Each number is 128 + 24 x the weight over its row's rms, rounded and kept within 0 to 255. Layers, rows and columns count from 0. The size above them is the row's rms in percent of the matrix's.

# layer 2 MLP down (transposed), 1344x256, rms 0.0632, rows 818-821, columns 0-255
size [ 93 100  96  98]
[[158 170 125  95 112 147  87 159 149 138 171 106  92 130 130 111 198 121 153 140 194 178 160 122 142 135 134 153 162 101 137 119 121 156 113 140 131 140 163 101 166  99 106  88 106 164 136  84 113 147 125 143 105 148 167 107 137 190 132 112 103 131 103 165 116 132 141 114  84  95 167  97 118  88 126 184  90 114 128 135 131 123 114 135  99 114 152 175 157 146 105 110 170 135 174 151 151 118 108 106 133 146 117 105 151 140 128 128  97 124 107 134 135  97 160 139 133 139 117 148 143 112 111 140 147 104 124 110 138 124  80 124 143 108 127 137  99 113 109 123 102  94 112 122 137 135 165 148  52 105 127 133 102 132 122 126 134  96  90 123 153 134 136 121 128 115 128 141 154 119 104 111 129 160 128 105 125 149 170 165 130 133 117 119 151  96 132  74 137 123 122  75 130 143 124 131 156 108 135 111 147 151 143 151 108 145  98 117 126 119 115 163 131 148 148 116 125 135 163 118 157 134 128  95 176 129 126 148 107 108 146 126 112 137  99 131 112 163 133 152 141 109 129  90 200 122 134 154 172 152 148 100 153 153 127 149]
 [133 114 164  99 127 104 123 127 162 133 132 159 116 141 139 115 132  97 167 149  97 171 110 155 145 147 134 117 168 164 139 108 154 142  97 140  77 115 154 134 103 148 131 121 153 168 112 162 112 134 139 112 150  79 105 101  98 170 140 120 118 124  77 138 152 101 127 138 125 125 171  96 131 110 139 118 148 128 107 138 146  96 151 126 138 119 120 125  94 161  92 110  99 108 143 182 131 138 124 138 155 130  99 126  85 165 121 138  93 134 110  74 159 137 150 157 104 147 137 117 127  75 132 149  79  82 147 126 124 115 117 143 145 160 135 149 161 141 148 118 167 151 140 161 108 147  99  88  89 144 129 120 127 112 145 139 103 102  83 145 141 147 136 106  79 138 156  64 160 111  98 124  83 121 141  84 123 167 162 115 143  85 143 161 152  91 110 112 130 149 121 149 156 145 121 140  88 140 121 121 152 141  95 102 107 142 138 116  83 109 157 131 105 133 100 106 121 171 112 157 125 131 159 148  98  93 114 171 146 140 104 128 136 152 119 120 152 104 131 136 149 168 136 155 123 159 131 176 128 121 101 107 110 110 141 113]
 [140 146 118 132 110 132 176 155 104  96 125  84 140 159 122 150 139 128 124 130 178 145 117 140 114 138 158 150  93 138 127 127 115 135 159 139 157 117 133  94 115 146 174 119 117 143 122 134 143 105 136 113 126 154 139 144 127  86 127 155 145 113  79 165  71 137 123 124 135 108 131 126 125 135 113 143 144 173 147 107 184 160 121 118 112 128 101 157 115 130 156 138  90 130 104  98 159 165  99 103 120 131 103 129 144 166  98 138 164 116  76 122 146  96 157  89  67 127 109 104 141 178 129  58 125 141 149  99 139 129 150 116 156 117 130 115 144 124 133 109 116 175  76 118 129 130 155 115  95 103 122 121 158 121 167 161  85 113 145 137 120 103 113 155 144 154 106 131 154 148 110 174 141 119 150 130 118 140 150 122 114 109 123 136 116 170 125 123 140  90 150 120 166 126 168 101  90 117 115  98 119 117 142 123 122 104 171 137 122 148 152 146 117 109 131 153 101 191 119 152 120 126 158 131 147 142 172 155 165  88 106 128 131 131 155  93 144 160 136 148 101 159 118  64 144 159 123 109 135  71 166 137 117 112 118 140]
 [142 128 103 160 121 136 139  84 102 169 130  92  97 119 114 132  84 125 128 108 140 106 149 131 111  72 139 170 124 127 105 125  85 135 113  99 105 173  95 114 116  99 117 113 135 139 128 109 125 149 180 108  94 107 121 102 115 172 142 107 103 137 101 160 156 103 144 167 122 104 140 152 123 124 183 140 117 123 100 119 121 147 141 112  99 125 124 149 137 145 143 121 121 154 157 186 108 126 118 164 109 132 162 138 148 112 149 135 102 110 112 107 170 103  91 147 143 125 121 101  91 130 122 150 140 128 113 146 121 142 153 149  91 126 125  81  83 134 151 123 126  87 117 148 115 116 101 147 138 136 156  93 110 145 153 133 176 167 135 162 123 150 116 106  82 115 150 123 152 141 154 107 108 118 133 153 128  87 139 134 124 135  73 138 100  81 156 164 127  99 105 142 130  82 145  82 151 165  84 122 112 160 106 130 127 106 103 115 132 131 135 149 126  80 154  82  92 147 127 167 130 153 138 156 108 131 153 151  97 114 116 155 178 157  74 137 126 160 109 111 139 138 105  78 122 109 118 119 143 126 159 149 156 136 151 108]]
# layer 2 MLP gate, 1344x256, rms 0.0733, rows 819-822, columns 0-255
size [ 95 100 105  92]
[[165 150 119 149 136 149  67 120 125 101 149 142 133 122 135 123 144 120 133 113 146 111  95 142 127 116 122 156 130 132 123 139 147 142 120 110 101 112 114  99 138 142 110 107 106 136 130 146 148 139 127  67 135 122 139 156 103  68 158 105 121 113  89 110 138 143 137 145 145 103 146 132 149 102 128 104 121 137  89 160 140 133 137 121  97 138  72 116 152 159 116 120 128 130 120 151 131  84 123 141 125 156 101 161  93 130 106 173 113 119  90 109 105 161 156 134  84  86 168 165 159 128 134 139 145 125 151 126 145 124 150 131 169 153  56 142 117  91 175  87 129 149  96 140 126 128 134  88 152 122 113 158 128 102 165 140 113 122  83 149 165 133 134 102 103 118 123  77 109  98 107 116 137 116 110  86 140  85 151 128 115 118 179 132 128 147 148 136 121  75 100 131 189 148 116 106 190 126 124 114  95 127 122 118 136 133 132 104 116 119 171 106 112 119 126 116 142 128 130 153 163  96 114 156 112 118 144 115 173 162 146 133  84 143 146 112  88 105 115 107 140 147 122 165 142 163  96 113 106 117 120  68 110 133  85  98]
 [ 93 116 114 126 153 117 133 160 117  90 155 124 172 160 106 171 147  72 145 121 136 148 114 120 119 131  96 133  87 128 150 147 102  73 138 105 136 125 114  90 127 169 124 139 130 135 158 138 130 114 132 146 145 143 104 145 126  89 132 164 136 132 127 146 100 115 150 115 141 142 134 143 167 131 132 166 179 157 162 127 108 142 154 119 130 140  92 153 107 152 122 131 161 112 138 132 175 190 114 107 148 112 151 124 152 140  72 130 142  99  76 106 115  95 161 104 122 133 116 142  83 167 118 123 110 101 139 102 159 105 147 128 166 117 132 134  85  54 120 114 109 153 100 101 153 139 147 112  87 116 104 113 127 135 132 102 119 146 180 108 118 105 135 102 155  98 164 158 133 141 107 162 144 145 100  90 170 153  92 154 137 118 141 147 137  89 116 118 129  98  98  99 175 116 165 114 133 100 124  91 151 114 159 138 130 114 132 135 129 156 132  99 139 150 144 154 140 118 138 157 149 116 136 135 127 154 119 140 159  96 116 145 122  99  89 112 116 181 133 101 142 155 113 104 137 114 118  98 167 145 131 153  98  80 102 127]
 [137 156 123  94 107 151  72  70 153 122 135  79  96 130 110 126 107 116 125 118 121 147 153 150 105 135 106 152  95 113 122 167 124 150 133 140 147 136 136  98 139  75  79 104 124 122 164 128 121  99 176 151 105 152 126  93 144 142 138 112 132 147 121 159 167 149 152 188  95  98 121 107 139 118 125 129 117 116  97 115 118 163 159 142  92 116 106 104 139 113 126 117 139 155 128 130  75 100  83 124 132 132 141 159 102 120 173 117 129 130 152 149 120 168  97 129 136 104 136 102 137 123  80 151 115 122 115 167 132 149  99 107 163 148 160 115 105 130 161 121 107 105 140 166 152  81 130 109 125 150 149 109 115 157 125 148 133 157  97 117 127 143 173 100 104 116 160 107 100 159 107 139 131  88 152 180 129  92 175 161 125 130 112 140 112  83 129 143  95 150 141 120 133 141 169  94 103 116  94 114 131 142  98 139 115 115 123 133 116 146 135 146 162  74 129 140 133 159 114 115 185 123 131 143 106 141 158 157 121  79 143 118 152 165  87 106 142 146 128 133 116 134 132  92  99 137 128 107 153 114 108 178 127 161 126 147]
 [102 112  86 170 166 145 100 109 145 150 119 136 114 161 131 143 148 121  94 120 132  96  67 131 127 112 162 106 116 111 179 104 122 179  90  58 112 126 106 107 150 157 163 147 119 124 127 136 127 114 147 115 152 166 111 129 169 120 149 110 160 173 107 119  99 107 132  76 184 135 113 145 129 147 124 144 137 140 141 140 106 136 169 128 130 115  94 156 140 175 117 113 110 153 122 125 122 147 108 106 133 116 114 122 118 107 141 176 129  70 137 126 112 118 159 111 146 132  96 117  97 129  96  67 120 116 129 111  94 123 162 117 126 140 131 126  76  97 125 134 130 143 103 137 117 139 147 154 142 157 109 126 112 146 144 148 168 128 122 115 113  93 105 123 141  98 122 120  69 105  75 112 162 112 158 135 206 124 131 112 139 123 163 119 137 110 101 155 143 146 157 141 153 138 176 112 111 150 147 106 121  57 174 116 110 155 150 160 101 132  84 136 131  98 134 135 121 150 158 113 142 142 118 124 113 148 112 130 139 117 135 114  97 120 143 111 119 126  96 154 127 126 122 136 122 149 111 144 146  77 153 116  89 126 107 117]]
# layer 2 MLP up, 1344x256, rms 0.0733, rows 819-822, columns 0-255
size [ 97 104  98  95]
[[130 137 113 125 105 118 135 122 137 101  62 173 147  79 126 126 145 133  47 148  91 143 162 141 124 104 127 103 134 140 120 116 123 125 169 113 174 117 106  98 117  97 108 115 165 107  68 114 151 107 144 134 130 110 127 107 185 150 106 143 130 117 138 125 122 122 121 101 101 116  98 119 152 146 156 172 107 135 139 129 143 114  98 145 115 111 136 141 129 182 138 131 124 119 113 133 176 116 118 123  85 111 164 147 102 146 139 125 146 138 139 127  94 148 109 114 154 142 122 144  68 127 116 137 135 119 110 144 126 100 156 139 118 143 139 133 150 159 126 104  93 168 114 118 131 166  97 125 119 144 144 105 119 127  89 117 112 129 165  87 117 156 143 154 113  86 124 152 136 131 174 156 121 150 155 128  99 107 131 161 133 155 106 131  96 130 118 138  93 145  76  86 125 114 114 118 141  94 128 122  86 108 129 120 123 119 136 137 157  93 102 142 157 142 155 163  70 101 132  95 104 174 119 170 181 138 129 143 128 120 122 128 114 101 122 123 114  91 107 114 131  93 114  83 163 130 147 164 169 115 180 154 141 141 180 147]
 [135 112 122 125 145 127 150  86 114 126  87  92 150 149 150  83  72 130 140 121 123 111 184 118 141 130 123  93 169 104 112  89 149 108 137 144  98 127 123 137 165 134  93 135  98  76 116 111  91 128 132 133 129  86 135 113  79 129 101  96 139 114 131 124 147  91 157 133 152 140 119  91 108 115 143 159 100 112 141 113  88 142 153 113 120 144 139  69 139 122 127 116 102 141 121 144 107  83 138 112 118 105 121 146 109 122 174 106 155 121 144 118  96 155 119 109 159 117 142 119  97  90  89 144 103 164 103 102  94 144 104 139  94 106 123 153 103 157 152 112 143 122 173 152  97  91 113 106 145 152 101 151 121 122  96 119 120 181 120 154 109 121 135 100 108 110 141 159 138  93 129 119 121 115 166 157 157 108 116 170 116 127 114  91 104 118 170 132 127 123 160  92 143 102 124 132 137 148 145 118  95 171 153 176 152 123 138 157 109 143 121 118 129 133  95 123 141 120  95 133 125 119 128 116 108 139  73 103 123 166 100 103 126 112  86 120 116 119  82  86 101 116 196 161  94 122 131 113 109 140 145 133 155 173 129 117]
 [142  96 181  96 106 104 132 166 121  77 152 134 159 125 105 139 143 165 160 132 151 112 132 124 124 161 115 120 128 132 142 131 138 131 182 151 155 141 124 124 137 139 141 109 142 125 125 165 129 127 110 128 100 133  96 171 115 127  79 154 133 111  99 133  61 112 125 102  94 113 144 110  91 112 155 175 106 170 125 142 105 157 106 151 146 130 144 111 107 143 118 111 134  99  80 130 147 163 142 125 106 153  80 127 126 112  85 139 185 144 138 184 126  89 136 134 146 143 112 135 129  96 141 161  94 152 133 112 142 125 114 170  96 123 107 141 107  81 104 101 166 178 147 140 153 141 118 123 139  88  77 127 169 117 117 128 134 125 127 147  93 112 131 138 146 151 128 195  89 123 104 117 124 152 111 128 144 132  87  85 132 112 135 133 145 110 142 123 114 118 142 114 158 109  95 161 141 134 125 141 148 104 154 168 107 131 158 100  98 144 157 175 126 129  95 121 143 129 160 127 128 113 137 140 151  99 133 100  95 158 120 132 109  81 139 143 152 179  96 144 102  67 123 147 127 134 172 141 114 139 138 113 117 153 103 126]
 [139 122 134 130  94 112 107 163 127  62 149 113 150 108 168 106 122  89 108  92 153  90 165 108 163 119 103 111 132 109 172 141 101 195 117 124 100 122 136 150  98 123 122 124 154 126 113 110 102 153 135 153 113 108 156 101 129 116 121 155 144 130 120 136 139  98  99  66 124 180 102 164 139 138 104 109 114 173 146 114  96 165 120 142 112 120 125 146 153 158 125 105 161 152 154 104 140  93 106 121 119  98 110 124 155  87 185 123 118 137 101 133 110 185 166  97 115 165 135 122 102 117 137  97 136 151 148 103 123 133 153 150 133 153 121 130 114 131 134 136 146 121  91 145 176 143 169 136 146 132  83 123 132 105 118 143 135 132 128  79 139  98 140  98 136 159 113 129 126 116 118 107 110 155 132 111 128 139 181 115 132 121  95 145 118  96 162 119  68 140 103 137 161  85 114 154 121 144 135  90 161 130 189 109 152 116 105 130 107 109 145 109 137 142 121 135 105 122 135 122 112 120 109  84 130 153 116 122  99 111 167 156 115 118  74  93 129 114 137 148  96 104 116 142 112 165 120 124 121  95 139 121 144  90 174 104]]